config = dict(
    num_attention_heads=2,
    intermediate_size=256,
    hidden_act='tanh_gelu',
    norm='layernorm',
    norm_place='pre',
    bias='all',
    parallel_block=False,
    init_std_qkv=0.0173,
    init_std_o=0.00352,
    beta1=0.95,
    warmup_steps=200,
    schedule='wsd',
    batch_tokens=32768,
    max_seq_len=1024,
    dataset='wikipedia_en',
)
Each number is 500 + 25 x the weight over its row's rms, rounded and kept within 0 to 999. Layers, rows and columns count from 0. Numbers have three digits each. The size before them is the row's rms in percent of the matrix's.

# up: layer 9 MLP up, 256x64, rms 0.232, rows 31-77, columns 0-63
# down: layer 9 MLP down (transposed), 256x64, rms 0.246, rows 31-76, columns 0-63
up31 096:462525514464469495480484513486483460534513507533511529518474508518486473490448464465527471505534501513470474473529463462534507478486521468543505520499502510507487511538460479503507499518548483
down31 091:509476487497522474463498491494506525574492523511534504489544504496496496513478496522512498511515557492494452523499537467492511495471503514543528512519517481518448528500466489475509516438534492
up32 092:506469495505450467480499495538475525493486528477496479524502473501498539547514462524538505514475477502496500527488522476486468526512549481556489490487521475541509520473484541484472510489470458
down32 088:490513472505476502465514472514512501535476497405507561500539524487507500508495515541494525473500483534486494543521514508504502513512494531499517522500507506485511517504520501497536477433466523
up33 095:496554543480500524495485504528493479521540471499473453496489496507521507480508469485473509502533483478543484537528538500439513507502519517504459492528543534505522515491472537500505489480451516
down33 097:486493474524498523469476476487519512528493496474502522483473477495474508509485539493506497491537504512512522523475503490547527513468471542569523506494497504505485482486528547448556492446500471
up34 099:521453496488475520475490506527472497512473504526544516501503486479481570480491472547527478494486479504508471491468512472509510495486471520553527524505507477506500463460490542484513555504485467
down34 082:506501452504525480487510485484540542513463494492456493555486523503500467527550492501519527497451524481505502506474492502543478532486497546501457508494521523479530498466491484508494501445476519
up35 093:474489510516475513517486527512477504488509523520483477498527490480469531488522435524530503498456493521529496505469493483524491475512456531530519512477484474463471538528543475500446537514465491
down35 082:530518510499497474522507499476534525522483491447502496553490546481491448510518500478479510502561514537483504485525454465512500523488485518495509510481515513550523505474507539511500466455492533
up36 103:497507543458503513525509485513502494497509539527549459490471511499542492503501447534472465502496548495541493496502488527474465489522481488539496476503471476487486511490508463513536511521563519
down36 105:482521507518479514468509528504535517500479496513524519477512485476496508506520484509527486452531534477492476530412500527489490453535513541445494528501493525546476501499534503500485507522520505
up37 091:502551496515488477500492499501507474538499513541530502491514431452475469520536501477493516509461493457505503502499471510491466487471491494507500442531534481521476520501461463504476508501502549
down37 100:462517528521477534494503479507506470520526532476505556529485489510526549479549493469496525530495501495478497473442497511498530511511486459503508495522524499505516530508491523488532431471529496
up38 100:501485456486508505461533481481470464510503511493502461512528460478503497516435526504546496554471541486512500508472487515549497451496524470484496496492475477502482483532451514521492502494511483
down38 096:488466521461503526533497518465466520490496541511492463515446479484505504485479505489442503493500480489481514520471488464489502528510531517515428510497509539499552482495507487502542463528492494
up39 100:560507443485485447478521519485448522509501510493534462524506499453483501500529489515524515488520488539468524506515507531506502494478498529453510462527465505494490463482534509498483524524486489
down39 099:439500538485492495541493463491473463507481507476539455476481480476533512499499495515524497470502493511472531531543502509537504498505514489491508542529480515455491453473520526509491502522512444
up40 103:505557535484523479519520471521489486503504477496475473494520551486513544518511515496442456488508502495494538512514527481472499460509563473520477484489508470489511475497499503444496501527496535
down40 111:489516457536473479469522545479490519539484466512520491479519464561511502488506500467481470516486498491488470514540466517501501478475456529471475544485503514499549483483534474501504532500515484
up41 109:495512448502502528477491466511492496489493497496525482559474511524494471508495511514537499545497546472523523484466512456507508470534502506449512517522501488563548467503527487462496490501496522
down41 089:493503508491502489516480491482452492450512514435509491483531462504467494473513502528477516475485497538478542485500516519503521528499510531549491514495545502433479526502484503542507495462465507
up42 103:461538500525489487518512511498486490477491506505509528458517455487539499475523509463482458516494509430509490535495502504480502548542506478491502457528500517490518535502438502506507478508451500
down42 106:519472473457463517511536499494519522484504476506510503478487489493481489562480482457518487469472498499545515471492511525474552493525485505449504498493503505519519533454469501447510523535515526
up43 090:487504488508480498511481457512515531522536440489533517514530465464510506468449508524481480501473496517480541501520460504507496504481547524470514526502501488540475471502481561495523487534475496
down43 087:507522515512525499524515505453497517502521522543514503523490520514475457497504495459492515473486530547473466436518519494480505488472497501490501499430504541499535538519507505463497526526500540
up44 101:463551522541519514499513508492461532518471513510483495478493497516491536499523468477535486525535522493487474532542489481522458490496474489527488568545452477502506487495475517494469491490525492
down44 106:500522450531496489536498495479451466543481542470513507484498565499473480535525503508531507519491525538541544497507511510516484469494481534512516507486495478504519496479462495468519534461498501
up45 091:507516491499497471484502473494482506508589533470495526521517509505486500480493528524469508503531497481502503496514477482446490486516522454524524492567467440546513510496492495508513514503514530
down45 086:476510529499535486553487520451472515490471468509494511488508526505491458532508475509524547502469521509498469489548473527461515491542534494466507498506485501482530541509507458481503448482505495
up46 088:521509469516524472529488496524533496494535502506520456513518475497516455493540478544460432497471475510471522509538474515511494522469518479529530494475488502493507489531502541543476478491496473
down46 090:493506441448522487491506480507515503495509495536473529523474485526496482502515538511517529499473526461498514463486441429507497506478474469522536475511517548509509498527533486486488511485480495
up47 098:503481504511481477535493524480514487489437478461498435466486503507495482517506528509512461554505506478519525457503516526521476484523551504520486525514555506521535477489518508517496513542496493
down47 093:483513504497525508536467510485521463491550540560486533522520508526490485473478479497550498463467448480485475501523512510524491525481496547511520514519471510468524495522483469466525478506517487
up48 099:490535498515492547485502468539465469567493503506514491522520490511524474461488475531526502482512549519518503549496519492528491487544531527464490492534466524512471485501511474482470471479491513
down48 098:474513531485505509482508507514527482503528496456547496515460479516494489502525510502503454515540474506465490496532478517467511513498495458479505488500560482493511471545560529484493465514554480
up49 105:503500479489504466507521524547499490491474524531506496477474508525473518471500508513511505550462452451497552470491534497507498487481501529502475450510556480555478515477507516487493523514527480
down49 118:489487554493536524515475473503460517524524506507546512491523536458518509502481480500541529469526514501544474507545492523502482466480509496513457470502458500487483470466521473508491487511548484
up50 099:484504484500491477487483464509506489500485489489531459476499511512470504492523476476534534511573471544479521505472492534451531482533468496483494538506546505539492512492526470536469505535487505
down50 103:492553458480490469530526498492500449473556466513508474527507504500509469510524484516514500505517476489503496489456488459515520471485501484464527487533492488493478506552567515538501509512516512
up51 086:504503509484492510471513534505505506472531510498526500494472481516448487502457469463532481544505507514504447498527526484508473531523498484506484499485514474449505484551537528494516487482466431
down51 090:503470486505460531464485473494537520540514516536516488502539524521521539540450524499485482477484488509519478510521471495470458525507471514493453486459515498537511497518546497476518501464488527
up52 115:512498489555464506496491501462464514489466510495503464432523482510464485463518526482499484533462455499511510520497493520542507486499526473477468447497504519502476473478500507486498502545474531
down52 111:463497469509475512503539473498489476533463506502515498501554501477472477535523524466501541521492505495510503497514462486506500505464511517478512480515508545510482446478532522539570502535507521
up53 100:550512524565512519491512548533534476488506504448488516519475511498492436470492485518481479532536494495491512501509525478486472495564509534511486482518538498498479502520480514506490467482505511
down53 096:477513517488515469491457501493509541488515518532449504518510481492473525513482511473500516542494507486450481476503484542486490433527533493535474483522510485501524487492536549502536526470512468
up54 075:532504486518464505512497514518505506507453515504480417469524450495472479480476488516495536493510518466473510512512490506535489509519505497508516477490528534522506512550489511536475493480493428
down54 086:493465516501473510503484504472486467496442459521522474495531530517490454508526495465478516490501483502494466439518478502473518471532470503500481539495489554488547521463505526509503519529517484
up55 096:510487486517513531479487523460503430507509476481476447483538479492492482471541490483522500498527470502532488493510551514498507496516470504483511481526485544531503498500496487526563460541496514
down55 086:502508493451523450512493493528534543483474507526500487486484539479515511524484499529490499523509513529497477502541516469507487494427516472500514537493486478530521501497483506532470481566492461
up56 100:515505489493530504494509526517457469487501497494468503533535474520468472457537493485486499514522487451469501509480480516539493484538480505487500472545497543587501490518517490474482494525480486
down56 092:514507495547535536481456471462482521512504505517484471521482484486485513484522523518513439487547500535490519498488522453494555486484514511492474511496498466521523470506501464540489507457471476
up57 092:464486484499503530498495519532511514515503490504513488483544515520483523511473460492452480499525506456474507471534499453521489482528471500536555560451484524511485454500488483475466507508495490
down57 094:478493474540512510469470492549509517506472472477515471543501509499474493535522502510542504521480517523496488494450521503520497510547456505501536509519494517510508474515559477492524460438492497
up58 102:475485496485502495522510469527503495502527546512508507490488480495522507467501480570499473512446521485477483464546529490470517512502456499496477547474478506527476502468487480520501555499451481
down58 098:458512492501522539470439471486486487528516510503467487486504514504504520475485481564472506460523510493492474526479490516489475485482492549522490514465509491503536469491494470485486486507427472
up59 110:524551510509466487499495498491476574531507481516504473469509454443510528524485531465505487492489525476501532503462493514526499555534488514477516532497499509517534472530487497503465491502477508
down59 113:512501477504481476498438482511503504512495545497519543513506510506503515523466499512457515473445524520497490505518498501474474487490454508499472470512458508544500476494461503512453518557524457
up60 100:495478470475500457487559490454546498533499525486496475514496543458475459484490456485500482507520503513530485524519490515513483508506490481502464487530555522525524474491466503489508550525486512
down60 100:474528493492454508522542523473477472505473475484487483507450504510494540536474543513507517515487478463462510490501463544463503491484505490499539538567500498489482522463494495478468509490496487
up61 091:500541525520504513546491492511454490520470513494508489455490517494463492450507504506463484493468492510529530461509523498497524495505533524511458481544503516465506500521464449460478500512476548
down61 105:514512518547544532470482485477493480465463528508536495501501465512476474489494505518515490498523482507468511521490522445544519486456485474531531498559516492481468525474507476530495490462491479
up62 091:510517489474522490465503500530489489473476509509475472490496469499524482473521553499484523518468465466476494536470492445533484499476477494516519485523541493555497545534497482496469524509516549
down62 087:528535474530508482504511448465497429474469487492504527496488491477481520493521540512514468510517470539503525460460482515517479504493504546477524494503465483476498503497503469481540508472545490
up63 096:491481516510481501457502498498522487498478491494482497465522456519481545464505512475515505532442516490534493494515512494507439514453519539529524456535485473485480534517468463496518513521474475
down63 089:491494458483506496487517493457477497495516519459499511530513463566480454488522462504519513511494548512533488506519486481515515505522485470509555453466542480469526513514506512525495527462498495
up64 094:529533471468477490502542498525518481461469494466498505535530497489464483499505465524545502518532567495536486552476522497513490457528495481462495489483463510511525482482482517498509477512478510
down64 093:450470510489500531489494536490505544493533546482511469477457476500477460526477519484477474502506506486493493497554555477471548505521498474528532490509510506471484519518548505520508489534503502
up65 092:479476461500464506481530526521487552532487468487528508530548512472506486518525514523494455517530469516482500453495496495497426529489512496510489498485525438534494523521502517495504507485516504
down65 076:521540485546526538460494492478509497478493541507497530512495479480505513485474493527528552493503511515521481577488489510482491479530498496493530487534535463500499528476518481493514543531552498
up66 090:511506494521547517561525476479511490474495518506536514537474517465478528455474508533450474480475536498472505478522491475499477494501482510468500472520478482518549487522516507538519532502469522
down66 080:506519502560510539487489487488544434481512525559498461525531482510494511492486497507490474482482486453498519499535502490490506477481485456522476486507530454458477507476473500502533513475519506
up67 095:490518515484482493485550492508462521529490493503504508531477498440468490467491560520498505513509479417505532498483521526457490506499516504495515523504518507518506496508514545489507520499483433
down67 101:499514479511504490507439474517512505495484457502515494480525509479478494522494561496505499469477497529489506507536513475449463491488471493456465488515513544501469471454475531538534479488499534
up68 114:456517480493462513464527510512514482499473477516512502481519490491480486514537473455497446494498496501505439505548483563517505544549506489500493510557518494537490516533493497515489492489501510
down68 103:495542492483521533503479472476486506527515481479486464486466502530491494500545522484525500513491518480516473517539527530506460449482528535505486442497463532527482501530513461493540511472535499
up69 094:542524493504503493483492495470550505548551507505505488486470494512513527516493458493487487503471455470476496555480515472484483506486562504462534548486478500520528487480471482512470528493503514
down69 096:499494489507486502510500491542534541514493497445473510554506508515516437499550531462513513517518458503476497463443484499484521499501496505480465470476476508516496529515490455472496477503473487
up70 099:498523465461549451475501497487542466512501500513474497517529529472489473469482535567494470488508527511531500458476507485520486477467511510516474491522531458544480504507498470504499533490496502
down70 091:468502520521441510459565492488459550502479500489553493494526460502523540492506547482531503482462498513524496495508502511450515490509519492528493480504507487489479515526533506508541488515494482
up71 105:495490526494545533480490540516487502461484437508515470477513552487498473504493501526524500528485517496449528499457482504506505520486540553511516486457536487540473502494465485506484490506513471
down71 104:512464490500485484542462512475483523543492473448558513485523503505451479491520515523510489520548491529513479472503479482509501506501529456493526446488510527501513534465499494488463504480522532
up72 096:486490497476566470526521502573537517525509444517482480491519479518514493489522433532494486542527506522494497466511541512540510495518503490475503516508499495482484508492534469501483502479491487
down72 103:511464509513510521482480515507492461517491515547522505499493523445508522543529520487513491479458507559478516502522496488507467457470472524532490487516440476480451513473477499507530491530512510
up73 115:485550509493512562524459543509517501475460493507483487463549468495480500491468532489476488512531510489470482489525506549472472503497513480484518500482525491507452505460512465511515460506516526
down73 125:510496504485506516482525501512484520511480449489484469555473510484490486522487475485504518493504491512508486445509555485476496547507513502500470487473513459519480520507449429501491461455529492
up74 100:480561514493443485467506541512516491508522496524503458492499485510500506502517444544513514495465495530493478456520523491491493484494500534463515504485451489478479437500468520486495489496529475
down74 109:542546487481439510489503524503453505503549513547492491469498526529481489482534472465508495483506495477474515502518516545488537514491463490487470496493519480508501503502546465474518488493514553
up75 102:485496442509504425507509510495541514517490513451456486504513502492496552496516492490523494544475519488476507504516484521516497533520512502483475534468485505551484494479466478545503516547484500
down75 107:473471481464549501535474468474504438486467523494455484472490512514507514497470496501453521472503503511463537500558520461492517519460512503485513472535491496489499524531467499488497505510525512
up76 107:491469503511513527513466501504480476462493481525486511468545497519484510461522501514500514529497484509547498502464478545459493486508504482493495462468520503544464494528546512532477508530445452
down76 091:477470507471438513482481473507506478477490479499533491483535489553536485488490474470500505480483528516475518516463528493488510533513512502529478547546526517465458487485468455479511491494512530
up77 091:540475471488518504473488543535542468484510544465485516473519466510476461528516505532507487483499460514536483511542528491484474477505495460503507443507495512492486476512557495522503492515525513